Weights of a small GPT-style language model, trained from scratch on English Wikipedia: learned positions.
Each number is 500 + 40 x the weight over its row's rms, rounded and kept within 0 to 999. Layers, rows and columns count from 0. Numbers have three digits each. The size before them is the row's rms in percent of the matrix's.

# layer 8 attention output (transposed), 448x448, rms 0.16, rows 440-447, columns 0-55
099:500427575491480557522478476553415505486480511494508515463522507513459488547536438585452478454521497423513521564487503539446465524567525519478551528417489501514523477500
100:476525567507557507489531485526447574493461558524440476530522489535534536490490468499477511475624475504582503521488501507488437510535487476477564509498493537437520509521
100:498529502522538465525505589504496539464521508503510530537452567491478490476463513517457473557510572461503487428485406431540476571476503517469439459536515497518511511485
104:522520569550410558488594545505588466479447528528491467544518568551524502457559522532408493492512521447514492428508521502511472486504514438527446527511467475552507539444
107:563507424494560481513571507412541422426502542426509559514536567420507517515484520514491489491547434537543589526506509474473442526579435519500495511569534478511517529507
092:524471551487523560538501539436576504476459539524558444501457514479449485479463499498517578528473476516504501528499527540534542488483404465509459461472473583514417530616
097:511547400474428530445442489488507504493526520523477538476474468456497476578541569479479534541485503535449478496525399505486529463476520515493554544477503513524474477552
110:498485435525507455517490470459443482495488497495435501507500513487503465567524528503518482579577439481574435457500490460569547481484472572547491531477512521519580523559
# layer 8 attention value, 448x448, rms 0.203, rows 441-447, columns 0-55
100:566445526503479444476478464523505457497482426473553511462492505489430471411512487557455511518428485538439458543496496525510516460502532467421448489490471504520431546481
096:499473485473525541463493493544581465477599491518476476588568457522533529504475538513451549511508513506470540520429563461454540444546532506539561525427503467479458491514
105:461543530496542478548452436464463548486601490447475502477423444503460469484482478424501514497555552514463459516538471455464509498546473564489521458511534488509538539540
102:479537565473483438460496506514554504550487408488497482427474493518497471461496564565438515509478532439488457523483481501515551557426537474450518484494542492478544534488
093:456529538464520468545454535519500559477511457495516583493476475501487475566519446464502500512528450512521521488561476470522436528519457494490491514558516473480586478483
095:425516471539553431487558483520508418533459585491453499488539519566515497450484521497516467433493436552519510518492471487526555499487440391517427444514467511512507545487
104:475514499474483484488538482552564552471474557490460497494525544513489427469550517516525526446532511477477523448462516487420507519455512489491514455530469476552450486526
# layer 8 MLP up, 1536x448, rms 0.228, rows 0-114, columns 0-55
102:493497453449469567548481425519500509510429452461486553504467510512500560520439555526543539543532499521437470508466520506521499437451592565532460419458507515467543550528
093:486518538441433522511498445524575497541477482455583528502565537464482512516506426493562476555496509608401524491562432488486513492432492474536446509497508444453529524520
103:523513472410478440464485539512531474522590454472455447508509478513542501556490512513478489476495454505446462462408481489561522492447511522495506419499497501494464494473
098:484491413492497473534492513400395489510521508520465553472558521468449529561459510511468500559544513498490464585537420520502536492524423570477487474510426564442477486447
092:408500486568493455480555531460557520539509432544526435477487489490452482481515450486466498483427528502531528542483495423443397476526486436507481426518513502439493514517
108:464450432509490482497520533479511535539491560481476463434538475552577535443552467477466618420532547512505397544532545488505544500496558400477540559533548577483508536506
114:438537436502445481551452435455514496487524382524501539503545452533553472444542572465512435449502509530506542528551525553518442469523519511481568410504510482526568561489
115:520575481405517505537489454463521474465489469563480536498473558507524503515494431511505457575536507518532483498434552477458500489482494474515467506483482496506538547527
098:543531456494498444492503449465458508472467510468544462423477537500477527477460473536499493484452475505531503499482441482540559488413494438436514469372442478441572560529
099:494552545458435479424515456499537478544428481445540431485461481563512481528437486480557548492537490508510464501496491452460554491544456483443394502498495536476473522483
104:518509472457403492458494539477526553527629527474561553530448511534459445457524426502492464518520516535478493581454486499451501424496516598533566525498556530512464495538
098:557465455465509538490485490534393514523577552439480553535440461491536532457450508528518474433534589493540530471558493465540437523501472547501472450448503548479553495492
095:450468472528538483456481514508525435481423404543510487483534424524517511488453483482440413548441527525493553472464534466507481421507519448533498513492502572452470434440
101:479561492545506549452548466518461560487470434496514456451488527434509494521476554443501422516482572482543438497540511489436583496452463535522511537510467564473468516448
101:524547534504565528470471452426481512473433446487397535534517551504509475542482465448555469461493494477446512514460494505543511541472482502493512517463553579492503508486
089:536555454555509525516481428492475492477487514442479513445461496509443470460409539518506523450481472491426593556519471498549526560557444403516527574464499473466505602486
092:511521474508471413557522520510549487507580495421526578468442464529519479478479521506531427469601511494483436474513487482541508494527483514488490528504492509505418465589
100:436534563422524471514493484462535524525515572418450452474582523521421478531541574522508451449565452499528461440521529481521486487540540499504512551507537530495514456414
092:493544498458491403545521497526509481502456564467454524543531481501538495502480541539483444522502496498567486475520494552563463555482530556577473514516498371556518490481
093:501509479497476534522525458500506560515467479513443527506437504518542450490531509468492436508514445553526476472455575457558468518582491471517500524490484557443502496539
095:448430489471400474445505446457507497436556517558485489533494514496481507541487448488432463494529542490465490496417470452445450503422501536421542435547499469509452629482
105:525471453510547499410513483510525521488490519552506484476448548473470486575514516546496528439486490464502464502577502491520551513501506464498499533548455540581473482404
101:502502511452542511458498472551495503508508517567477519539516462498518455489543467463494519491472470494418546558505540451547504523474523478477458506561503591428460519484
083:488441573550491446487489561510488479521545452440483533502474514451438455473562528517522521463492451477488526447494492457501529558522532582523548510529486510539550424442
114:505558472547530454549505478518471500505498487507470471467510537495550488437457503488474457444507442533473439491471514523507491491507490497522416545446426516483465610511
110:510490513515501469485521495422508475468553431490472489553516477521506570559533505506434466461423586451458543509527520519461487460443527524533445436451514446476517544494
105:533551501451481568490488495541444470515496534504483525478485535544544517540533568499535455450534529547495479458528488549492515462473502442519534458503522462528450515544
100:514483487526447502414516462564479506457516469503504488510602458523551453469479523553515530463543530494455536498432464483567497520519515583515494514535542532536499470477
097:457503521524442467505557508472580446476518515459488572403545546468527493439480508481522527481506448499491483512536524422455454495484454525526487463456514521472424533473
100:521483426442453507484464461414525484482546519549541465491504510520490535463489481515502477541565500512488522521485418517512522443515472535553511464444535532486452546512
090:504442422447432544420428494477489460497471553561530514457561500427516490541464555500474403469496525496533516451470542488559466527501490512512466525566475460526461544523
104:453494522509520485492463489532447501486537472518461528521443490529489492477532492614497512563467553549447547536452450520420582467553473412495470537498546483570514474531
110:421542535450536539545491524419501556523504491532424529537520493474492415493422555470502520503489487542436517451506543528493553469486552461526545488542452529520477476532
090:424517465501525508507470499493457500514460499488490451500496448496501574514517533583509459467583487556488491536427491516492476554479537529443499485498507505523521522500
101:464475540592468496580416501425460488489459418515488425517555472511546509510571515519498499499519562471431469517545508459508483467517437492510528525481556495550538449464
102:549523511506449442523477521474560514498503561581504468499538552489519423470520526505505495517531532482496421422545508496451541520505523437540540518457481517519485509519
104:501540570505509479456550506369466521535473414499475481516517505515544569545554474455531478479558554526494527490572493429517495570450457477518529457450450507449508516458
102:496448493449438428516547525446532548481522478487496482483521486543443479469455499515513443451504549511426470538495537534497562381542523516507504571496453438490539486459
096:466543477533471502491516410495444462567548412504508546463531487479488491506458556490510490538513497469505563545418538424483503562502505538568454509482532449566430501496
110:513458429496550520451473530439510586547563572487527529464483546464491532473507499443534555513450514500440575526493530452441508456520465497537560547429452507407497555537
102:498583521501450490436518559509511545565478449488503580514445538459573510508513482501447541537528542497418497415488418436546435464526493525490512488545554521486483564487
094:537480524474432554554506500499465468564545507426520512491466494507382473438482477476542525538451524501490490410469429449452499530555445530494482498496574555502589450506
098:522496488504589520471626519508523537484444489533453518576495487506514461534500475598583444561486488501557469525464499515503588535533494459523490509484524489484565534546
093:452550509488513503484537465502515523537519479419489517509480482527531484446541483458471497447479524469541486475443622478518510535459491500511459461492468529558492550486
100:576487465436545532469493448495546471470477490506481546508441471583459415541438479511448528466473509461518494525521497521485410494513486517528481467528514482479557490534
100:402508517486418470443510553497536512524495501455561529505475437481526546437541493491518464482507423427455446523460466511497480570523555544484509522511515484560510538536
102:445489448512473475492465477467525485529506503536498519501498544551525430466456490434508509527482489547511531549439467410580485513535507512470492472517536497495517491479
089:572482506527535514486530522475440533545565514410426494463539496473554595516502483522527513479496456469489477515456521536501546457533536550413482478510488467491427480524
087:521458496470507527462512522525529468474532470519468471461516542526446483491478414538454468490504522531445516496532524473464489503465466538477487551487497523507449485542
095:573560411488601487563458485487444510568460540549528434508484512519552497514517512530502503593611441500452412555485552494508516541444485562489463492517515553454491477510
094:522424468468474507483480514556557525529460495533509534499476547516463481524552524442497502476491523502573482413588449536541502468456504465578441457513441551472467573494
089:502576480531534519559519525479463515531508489525500551433462497588438554490552451478479524558530624470498467529565472509485575451474487512536567470496495520524561539493
102:483548502482540482565536478446471525457448489517547493517539488535492482552513490407503589484466520491532557485568433509536475505482501485461553500537475457429553480471
099:446443492483443534410482505448464514535549472480494452448490469510544429572502500486546523524514461558453525516457494506462479472494450499531522487438487518472489538517
099:545438472471480525498476474516443541476560427476515513522468469455502495527426559534532472523511490530495454523515431540527520529464508509495465514538532511541466450535
098:515506490480516491478496523421507450524412479525407481504451493489442519483489470544491515488474502565472445546577505506538536489569532513511496532498558460539444477462
094:496461533527446465491566499442528449411524547506532546434496529484484507444505453475559519460551606537524466535506561520481492551451458503488451463528528546446515464557
095:458517453492474510568492521449552513603531499549510572480513530502460459486521527485545516548528536568482496502563497516518498484494512485543488568479509474526553474475
109:519450552481480565462498517471512579545468489546477488528504458506561546517501463525484495518551488437518475526585437502462506496406470508477506528521548443489497522491
087:596469462459532465499533450520444479529534480503517485599586453483452448524514483503538471543476515531513527566513546469466511502537493535530536500514466499479523500511
095:497526565524467443508546494476532538487475477529537447521459518541484573451476599560508387461508521539432505457492540474489567412522576487445431552507490527499476575570
100:518515487475442502460472479469495499475573499479477514433456519468503489535500488491505439524413556499546528475556533414511625510507498579554493459514448584515484536435
109:422506473524521561519425525491513500545449453521489488492426555476522515473397540504566611497474474444500555444593416535539475524501466475553534447471573453524531532530
107:519475502475491476482462415559599515574553548526467512538419542473548502519541500442503505524468484502591448497512494487487529563493489502500522448496493419452442491471
110:513516496490458555462503496508423467486446486523513503546557534447533527564466491494530486442498531476496471539504465550505490537502438448476470550428453504450495499492
093:489536419485537530408486471515488556543544471444486473477455561514486510461503446518488484553510473527508485469436485442533488533497518534532492553464467536547449557517
092:555583530541560514472538472525560544493429564497451423533470442477473495541515481497502482572472459471456488448462454482551451455416508518494506558494507521462579514461
101:480525481582444493431563487475426471477473470457542558508450475514569473488474467522453463533561468543517513530528519454518520515550575491513457501445530531462521499532
096:471449508520490544497544489444433520477565470492468491495442515539489490473521509507548523532537479491491544508476527485507499431492384474492508475464470450514438565552
098:496445528474512504512515522448477529482560492425480486453500486561500551522494473607501505468528433503443485491521524518561495497522543432477514487493528519490522504550
104:442514528508467499414439512417457572546480455448478461475489454489549493435485508431560453465528477517469516465513524507519528459470537545506574406447457477467428509479
105:466517446548412521491545476470562498401569436535398512483528483455525477465460495528502549483467563479535470441475490489471461485552495516499554531529563463547549539517
100:535518529486550566542532465524495526478487479470499557507517497434519481475556576449480421491496479526472473452522402522475488456536523506539536482412549471450529574507
108:508469553508498531586518535559517538551575520447542457505537456488504463470518503487574506495501467519487434528538548516517441555544548454556458509525510534544544488584
097:462456449520549460531526439416514563444520446453460528476539471512523503466482476566510483578568572487476418517513480499520579477493443496518544574518488506549471409513
087:513443523486533497554491456514508538496535459550532550510520551525485475512517520466518540491550471422513576568528498478521501485452489453459410499490549524491546477460
102:513497552569565544488521466484453467555446561469523522473518550456478522488588491509475512401566550524463533568496534493510517529475498459488514561516521489557516502514
098:495520562514553517620534430535506474456472493578577528533427476506551524499477532485486530470481450504466517491558519501564521457493472460488531496454520533495531517539
099:548488517553459391586459472554467496534441495499434470478426477473482473506511496489544474515526482540506550517507450494502473482467450417503493540496497476472489524494
090:480516484536422567477513497589560468461547448498503540437522423486505493511498435592481501541475557540458511511434455538526507513489459482480504492496483505542429470520
103:485546438557577441504564557522484488494509461434576534494509457523548443508467461495527527478437507465549474458494514545497544573501467469505451566544464504474472417563
097:531507521471532554545469444488498554510477479414417514530417428565587507544517495480513501532505503509498492557496420471483559487479550576516470412456518494480491489499
104:490481457536520545556523487474490482474553467545523549440490509517429520465534462486491467524438458577494522526551464501500483517433540504529465401505463528488500557458
097:482462512503543476491537571398509494450483494505460537543566441451434502586429502477560516461483432486480470447466495498491496614513564471496482539497521488499479493517
104:489529497424465513558503520486515418487533514496516493486479482551487585580481584584514503487495474492444526497399475451493460495528430489497469377557517484448516546509
109:511494484503455475569464499470510554403496500399452417498498473575526572462437520496475473467448525456427515508455459553463495472564548530478458531508611489518489522516
115:517457473480524460476523431538511481579525500432445436548547497491497526561523546382539505420491454548505513579515443462517480443467574542528463449582483510479573498428
123:473448539488466543546547446473555508462482470564453491514406527567550489501468462473483534526517505540517503531484528524472538538527504555523506570498512531498553523513
100:488455529466464584460519522441546569517509533532506513529495453488510527481539444452517544575526416488511495506478480582494542625471481459559541450513516547464530546540
112:516502468484504456443529484583500540497444502579532536531531544424531440479576477457526579510501498473517550497538460487588470478493487534549519469552490496515513501527
099:547493512446536485507550547476415470501462459495483546535502510506523495469500473519539576510471486564513506489528480559571511507511544496509527445505529512534446532563
099:467430477477606454498496512398488544472459532546533503491466488479466540517471482462499497472489509561497525518489476526558539575451488496530590485555504527511501488526
100:525530396517535506507503491516564518558489520501477528514531525509464513554544571450550467491512423463451551555496522463479461488449496439515449543517500472529541520452
105:496582538557512505469519518468548491567500486627545548451540501555550483477464520443557486451475478455517556495482527530537534498542452564498494527492514508485478530512
095:519483474522521601461470466479439543497509472538486488545530433493511486562479466459512509491477523485506602516560518563478545510527560515518462481475505520500494432549
091:557484444494534521538557525471507460479416472451559579549555543506580559483475497438464490465528542485525420488527531423497590538563479513532465505467526466503497513479
105:497599490499565517442518567539498471482455496525517530519531505500524511567459535514502547550547453483527492541500482544542451453482510539500441510558480511524480521564
097:517546551514474437542510532579485534452505485490498474498496486511564473462405493501461547492486541509524454527530530579500445474477489523477590458458525500400477518473
108:458463490484506526452507466497516510522398501482474426500544445553501461546401556479497469480519553445494555582527485525505476420572492520557495442555473573463566458419
101:513495486467463535486432521492523544497520482449530374507469420492445458500507522445559522491407542501509570466451523449489417521515514511448521585568567510489484489480
101:427530509519412497516516476497541603492520449485508519494518545566539509527473481461476530416514500542487464477473442479532491483469489514509487507473542546563498501504
102:471431551502536507524461463528472451518559500451577516463474458450477510482491570493547553533492503496483478448480398542533570502549494430427521501458470516537460440503
094:466528509464467535436422505456469494478479414476536548523592510547458559502488460500489536539497439529537532540518451418511446478438452490529509515528459484527540473501
105:511486508472474490516495491507543491488489552472464509432531463472482483601485558460508519568542450496490532460515487480527486523461480514471486432451481487497512522448
101:474494501548509484574526473535473434466540490523513532582487540520501494483464527443572531436413436569458503562515517459492445441433499596489525507503490487494500541437
090:553568463572540514495379468460496449512510514468509491486477505428554490456387502521561532445468508448453484552492535508566532477487485454488517482443594452586498533504
105:518524444525436497446459534461532467424580560437475459540572547517478543483502536515460537517501453504438466512510530546507532442461506562463480505494472367469539572551
081:447565512465498501594484536516509565476401461594476443453521443509442471541529460565483532551523393464485448474415478525451530466544562453511481501511538523480505468526
099:391507582482513504496543516418498515520511397475490513467532534478521551409427517523476439525472499559569439469470487547509592457468502530509476491480521469457479535525
102:539525494564534434458494536469571500506513514586530474493571499584512564486531511532511516546520589509472537507539540530541487512472540511412419509533480508552529500538
097:437488482515408514477480507528478481505576509479424563459545437526511517474510455432500417499561551526468465519469514468503561470480475486489551488525428477524488530480
093:460486489539548520458464495493453507508485526437495537490491448580514572461458519567538557466446430558452533543567519504498511519499542482515592527471523515534461600487
112:497433601528430466467471491529524528498538524496453505471508451506434420560451498445489531461506566498485515525546488534421529552565550568478462544415573541488535523509
100:566502467514514535484486504575587534531487511494473494476506540482492482506600442487469575477454523499586521504520498435504531544535457514475499543567516437444529501412
098:536443595544491462553475536487541556486503476463531438499498468513480536502545519524477530488520462441514456542467540525474521552491516518466472521564531556506588526521
# layer 8 MLP down (transposed), 1536x448, rms 0.116, rows 0-113, columns 0-55
098:558471503473541464458477507530512517575515503571482553494473482566547487459474569484586458540479480470677549440474505495465433511486549485477502494542493471493495468545
096:443497502521558497421524439546451508467507499556537534489520532493540542420496500536493460483568546556542474495505490497477561516558478473519524463532519551553547518549
104:544549506468489514504513532462581404490524494504512451497559478518537476494519502462511510526502460447435440542406600503462555489490492510472489505521557473461490551421
094:467523476481601496521543511552562479479395466467509450533537463561431511525559467491471558480518473487452505500570514426543497463511488512528528537505474453566534508568
098:593450425495456543524496509458509525546449558476473477454497509489503512550450545570500486562479504530455507474566395574518471521501579574516518488510472513498445503509
106:467518511515553447471517445521526531503495539438535421489503477497553493559600528463492476434494526451521461530508574474464589527504491460589451498427531508480542471555
103:506530500505503556530486533478494482557580500466511481482472512468550478473504567500517486496505466498535485506461516562538479507498511531460506466494429474561481475491
114:480497453514466487508492529556497507527456555456458518532511572539532538448566380532380550548476553515477502470488504560488483431485574505592506520441510508550489424483
096:572458427528528525490468537503519536460519517457448453501372485557575455560479453506517507525558531478608534500435485486582437434512523459480494445494441450492514488506
102:420533555495511484527484451438463479490509480508526498532397570498535498539406470515522552475490487530515464454462523495524446521524445503500399517452487476555455513519
103:574560484465461537473486492567510498493453528549518523441472473548486485495517448506521478551533465491484466551492421460489488529476474490481576476483483541448497498466
099:437523508550472451482451572573490487486449512529487418536418478516523519535505477495556496493529544422488477504429495552484476520461550528534520426563538446501436511508
096:497506481611447582489505532471496512570535550493481480438420544484537525533475573550457512445482514539490494559458494480528501534506553506540476525568462487463495480490
096:468463572499564439534461520543503543507554542535509549571537537486539495483512530504451505557515572490456452447513535519553453440454474522432551485510492490613514482473
103:414460550497514531506509466489555492555521548502527528518426515484445498549543533501579475526519452480448548506501441482481470456466454433531578482512561412448511532494
100:586445509521524533449578462484430514510511610448510471548463441500449468523485441522468493486514558571614543483539531539450499479459549491509518443557502492572486490498
097:536561381497533520431552466457510474539478478594499406506546500536489472497473475502533544516502571482505492442558468512610471551499532526521522484482511439502529465532
108:561463500491498466533515459542504481501516534494526493546490437549525433530449441473462494552457447532514463578550496545532581432505451446428539509501428434480538471502
096:497558606432465478557500482521449545448505453455448534497548479564555474429563486503504490472527526521474536544487465508526575554567528476529529486491499477509509526477
096:435540443418484465466516555524549550549528489478477509501523471486599511575511486517600551468481545469469515459586469486474466548489433523496429576559508512573537408504
097:458438506579507559465487501509580571561489501472526557474453449444532440530491518488501458474494459501598505471490525495472514488426448501526491532474454573502526531513
101:476480458521449438533450527548488481487504489511495520469568517514449485444497573511541502527466530489451532550518516524483539477497509473418527537511436511578527441555
102:514498463471517504510454501436513461458452487446507515469516483395534478493529558497431479528460476548492514563542493457505492562490469438544561496481534453491472524452
094:485491467496477537492527447436524515501532479522543508443590428496505509469503505520458525493474503526527500482526566435470453437504502510461482486465502554589438513503
103:503457444557507521570513483564569495506439520544477445487434527522376538471483520417579440519522525508559479484487465516501444526510488453465517408475468530434521529472
109:520509504528505443520559499452558547531518422532508529514534493516463495455492474468446548461516531500494571453528609463504484475522557554419496504455521476531517461474
101:535502461531513461473476508516512457479592535493483460486536485538458451532466539483524482529524570503433528436455450498478518482502491538489471538476372490461494521390
103:530459486476550509448545535423500439502480549534457514475476466564521558485521534485475535527465444460433477551524514426527573507418577461448465465421475451498490505460
098:498528492527520520598504509579542496490492453522427550560498461513486476540509515579530442458480505476576556415496542424523445528466560492491476545445526507583478552499
099:489488491493531511450499459541501516455648452450439509487448440518541468440495443552465515482497482471433533529496480499478473447522535505533469444467502560446551570552
096:518541519503519477553458536443539490442424454536478474466522449522488480545478511481496456474501436465555516557488524437488504455486464494550497511461599500510538529499
106:404487533435513470509509513502480515511475512507422491472577511536435532489488546492551487500477501556500583502513560515493515543505462480480513448405458467509454490487
104:474472586493487433503448547497528476489526512495496503484479522554496461451477563582543556474507497497476507479483517509501479505540511466489495485481591564482521483531
098:477493547491437509510475501494581478538530428499466515435433556531500512491440508483466518414490510556505523507551511449459512545545498470485502546421530527455459586467
102:518562452536475466552534499548462519477564481499516461484514536509500480495484480480518530524541400486560490472463526458522472506517513492420522483516477452505517432478
101:493504540428517481500473550453560547543481538480567439502535451425559485481443527486557587496439431489487435473528458508473529513531530525451523463526565564515486522607
097:541517526548513542517531508494499481452486444491538503478506472544563490483469540509495526514562488493527536531518467548462459476533469574566523537487525503430445494446
104:622522560518489468485450524425470557506488483522429523480503468495532524498490529483494523466486494503532550487526581479453431439543561579442526502589540480485517485455
104:571438514572476502538567510498489462551517458410463546392439548501456435472567483436520525458476542444533472514445554484436451551501479508490514558566439505503507525500
109:553396499523533510493468565514477457447494507489515490466491444512538488486497480445486520414497516540487466509562464457472492479464519503583582526539479450466487487482
099:577475432549496487506490444519490455546529509526531453467442490491522492522433483469425485462435546487539522529390521502520493467451466527546534544520561513539506528623
091:572510500577504477504437454426535448517617512493458517509500510512486487451474498483459402456549503560516430483466565482611503480423512528436547451540486461476540482545
099:432479504474572514468547540562381519518527483475441516449530538515467387452454482539490515535507517497545514473555536469456477526513480540462472558518486515546498516496
090:521573489513460538473523453533438494526538485514529466447490530399532464454469594505520572513503532560442515491433451496463508539532508459497508462443479511495525523488
100:481537504588507527475455493528425501469487493528514484504603597482466455510558519495515573459523449491497505487439447516491461504473491483504511453477544542540520428481
097:454521519449469532495484596465486483436532474540535444566473490575515503524527459425485503469479544475556539540533538489535516470535558473477441534482455505454524503468
106:451504530491462525516499544572503505515571498496489498542450459495501479435540470499500521435519473505413444520490538483529512421476544479530485521503444427513431505528
086:517481461516506492506460563555519453510512509558531472497428477511574506416501473548561452546481453544533512470488440486559535573510505500468485582526473454506458531553
094:533517555527516499423514473565521503443521534506554501483520503523400516533480483526478445439478461486511529582542443493443447449449499450563419549512473570443512510492
095:522485423558534474495455537529487461524464425495531460507454447465524462506563489535505489563521572492487518533539498483529467493533475464491503479483522545568561475464
100:423579522461537490480491428520560509532520457473498431510500477434486515471500493527489495510561473467499470490453469457505482522495456519496440552500455488425461487537
096:525451451516492500535534495482477464469522507466552460457511438443505430492507488524484456528545499483529527601464486503449474463512517494512586480538486485476530451505
100:486433470469446600448535519478533500537512434515504499533528511454509476468547551586533500528475519531529519489507458486494517522524501464508455514476517470512489549407
099:521524429460530490554467558502548499529504512498588574502508511462524486447598488511481525496484541506562528433579458455512503460464494507471512561497486419562456423521
099:518474491527513512489544506428418524482452506555540497473521543488476510544645528514562523513479517500453487510514481511481454548533516526533521446460508453543489484446
103:525480484553433486490522455457528543462510569487478528418479461464453542421476586529495571462504547569481490482495516521460494503484446498493485516483441542483475421492
091:491529518471528465508433492496375465417488435470497525523491532511528502434518499547507508458480500527482464507468408548459487512523575484462470513481561452491538480559
100:535395585461429454534514477415517492533496547398511500521512501498578461522396432468479517541522462552481498499467532457538520568484440432488479446540555505496477456486
093:489454541524493464498531532514562421565516404461528481544498521505467500514503477525527460550497528552515412515470587502513547450526581465463478481467487505516518451479
096:481473414481475538554501473468476517577519561444518583484536462581432561510552504493522548455417561494501553517521402492513451502486515476516480536586498505523518512558
095:401552531499481494486472500471417501533507479505460478457459485565505493464547564502539448444435456509510531470465488481509507569520486524474451496517430524579619498534
095:539614487468513547471501529498510564472559544417501458457539473462468438506470498449559479496507554442515514424546455558490502533481509529453540538456522481484519496517
107:466586506451519546493500546466520480494519443510510545575374512480510542562538524530563486562461469425491559452549489507532522524459465448436499568535549503474554427431
101:503517519445512547471451492510558476477484518577455468545491539485478605451515549447527462453536485404512476486465513502438546507489460463443485566531533473458547570529
114:519451536494503493509491522442547529481459521451517484476494571487511418506495527457586470459503499466479493459588439564474454491522462490511523473461534470538511531543
098:562470485583535535441630557499552475517485526557524453451541511482468419528562534531499499435465518517501486546518470517477503458525521506504474548518487510468551474481
097:503545410497471525458524520518509519441490525507557528421526556536449483483501512501406505436491455504552466482530512439563482475443476520482523508544534535525498476504
099:495499532489527496574498537593461482527546483462537453500527518472507470461471530572547519499522532446438462483532500514447466527489488539471487510400468494538495544450
100:502546489544525481557461464494459464480437512447577553515475543457533544534550563502441549427522442467496473456442467493451506442533443457518509479557486480471553525527
100:556512497484464447479426465531489522512486411491502520496493481457514582421532528492499469572562486482503564500488532538481554526466499522446490499513532484477479504461
100:536535527423535524536505520524541482541540525549537478487489555512451466560564484516484520458486530563490520449531473483513490494438494489458498510529499521515558510492
107:523479504468529468450477514489460474473514438480466556511482474525440546506493482558474583496426484551558501465532514491497477470484493505525515490573481539503502480524
108:434464525476496472477546563530469460527458572505480507567503475498480548502491474547453496510505551550550516439537525438481514395488535479491459535520526494484533487535
103:475495501460536495514468553533542477460519432459544460508501519451480532510533484541522467551458452531490496487540485476518482506537456485488457455515545584497551481445
101:475453503462477503509547528509511512505455486490462462424544477478513456555513519546526478537445503480482507470566483517544519536544452465431441483601503494462478533508
103:514532528520509409572548533496466446573514490516472473514452454420498511452474480469534470540490518562469438498520532489502407493481486541479541472510513508505509498524
106:433477558529492497496447504537466487535528579494541535519456474508528489450555547554528526432518500450507495487487456489504460470548523456553480555539488481528585517501
099:487503514396469490505482503479476464504491435385533455498477522504445472485442486512520507517453512503527518581439507482499455466517446528511494517508520475476514496437
105:423495502461501524531596510523525539451498573476563441564437503487474474502538540502456520508513507550538465548437460557494518571508481478492502551407462504549425496508
098:550470461545520493464501465510476541558456515483586458446484467446473558516535501512495529536509459407517478492500425461447558487509502530468500499474500518574476499521
098:431502517538518413482531529480514489498497517481548444447508468466431500498503475547509460493494472427523570458539465554454538569516461466552515476451520568536494501554
098:534482460530490468505468496528509440491504518509474502397520474509481584459429571476501480523468553514545494495507525529490513553561410457431533451532540517434525544510
096:402517456570447535381486470482453544448528452531511516515488499480518508544442497526499500515531465559429470562520515512506507469528439456524485498526499429471549499540
096:490462437471514514441483421519471413490521508453489453494472434446550488435483529421455397532472533573438544535590498550524458459436420508571550423545460546471516492556
099:499526527530550534508494423485437434492495446484521522455463422490556519591459517575470501492513456513520457561512520447419526437580441448488501435546432488512446540502
104:427539533539478509403520531527478469568488543559509474457434476523508540481549543589522482529542487515530488504469510523519549476515477512488501552538454549456513475464
105:480483498505560541511516460511492521550495508437541474557476426474537518502529487411505465509451489484605457564478542544468452515517495495468435541486486492527557468483
108:554568452558501510528455454527479457457467502555471530477447544503463449558559504504450541525551525473528497495435509488466449470557513487402486474552459555486498558442
101:444469467468431513441527495488482458484494463551460529484538472458550537496518519463545486482460456498482462523487541452511498545514494495460485513518469516495385491552
099:462493511505475442532531494508423515461529480533471540463544471492491467514510510487510511496516511386508488511564492543482576573502505446477579495460431510513501521485
101:504564445502443544511484428500556483513517518479528438512521510493546480478469471533438521389499554521424486488499487493510536484515533580524489527510440456540454547490
100:501513438512510519495445421505502505454496496508586436502520505446499491489504454457430489564562482550518479478456519492484463507406490497529470509480494443503479442536
097:506480504503534537442557504553544516440452521463532486496463510611438399538469518465515521540450498440566455571488484471496530529555495480496503432519510440485483464513
100:522493519522512500445445555519554529511453467525484476496519531498537514523460558430532474534478477478463558461493549456517543491497487550542505550476533480509483490456
097:471557540464496507551429512489494461477516465515528501594504510564485557438576469443480551576554516527489510508446470444528510536507481408460536462484408531484580445486
089:493473443528552427437512511452450449477530548529458468516546511471480550512521444524515516485527555522512528522505459526430480372512409514472501447518468453431580453501
106:482551529516497514486468465547550508493438463481502589556499484571506505548541517462558459451563472508517453493475452562496454530568576504526541487523484522514521572469
101:520514492524453504525518478555429532504522589487532529453510530547512452528567408589526430511486519524533574558475470477500486520483516487493548481481441530562450494545
103:462526545500547482540469486534538538461514417474498455513490580526536454496465523507597552480534545410478486533618482491486512592529532522507607533480419472474460504564
099:501511491437466590507432524513479457409524465449458518464490502495434490504472531464459510539490542575515529477503493493528473503496482494453504442500537517536506475485
101:431455513500514497504597509513559475454545538516485515598536419473446441457454535450504470489533463462466573471529540539531493430509473470503570491479485495539442494588
097:464505549537507480602444478419403481453504407529529517479509435471431583527543501515417558532522415528481558511538472518517505560488474471541473511536465549476488484534
099:446451499551532536537485438444467476529427474446520510459491395422501503481540549522493485537472508494453437547536469478488544491535533511487474497491478512529472549559
102:533507594514508520487528482553500527515499546476501556465599495449416492488557601591418528472529483527508502477533521513522412466512520543533422532483470528498562487455
103:493540448475500488530520512490603524460485542484509491535435450484542530484554466518448532545536538492515464471556532447534610586497565472450463485475522529498477455533
097:526408457479567442432513541505490516440536536494541417461533488517526519572530538454469524509460499496522545499519507481548493545511527449532522447550493527479505495504
099:576520578527462510464532592549480550473484452452477547493505497497553553505514470536442470434526558532574535473478532525462537583505567481488480487522513493499528531506
094:474465511519533479484519492484503505482506474500501519501496486564506474485558505481496562447533427503507498498547425445518520497455555527526496447598535494476477554505
097:434467528441551490476552492529462462537546541475432540572538494462519459472484488506475460492532507546483475414462468484559449544554521469498436489467455483537449538570
099:487458558442470508543476555515513572520484437536542532419485456488497494570463459419508520518471464458521530537573520500596517403474485460526441477487531484480472554493
095:477497539467473561467520506489474492424467449432460521480558517536503443446454471513494505458484506432483506460549480478568474513473441441548508558500448588540516434474
109:539480480516482511547539511436509529549435485419492474509464482506608507506498477507404434465511583523500488462557492516490517452455569517506519477510463541513490475466
104:572471482486481504538505474539490477494447422513489507492523479517473506485529599484410488439496544489409526425544484563453590501500536500563498528514500538468496539476
100:500508459528494410544583446491486537479557487574472556468570543494510555494478504507466535476506508482499501470482527523510459480482446512504485469520400505433485454489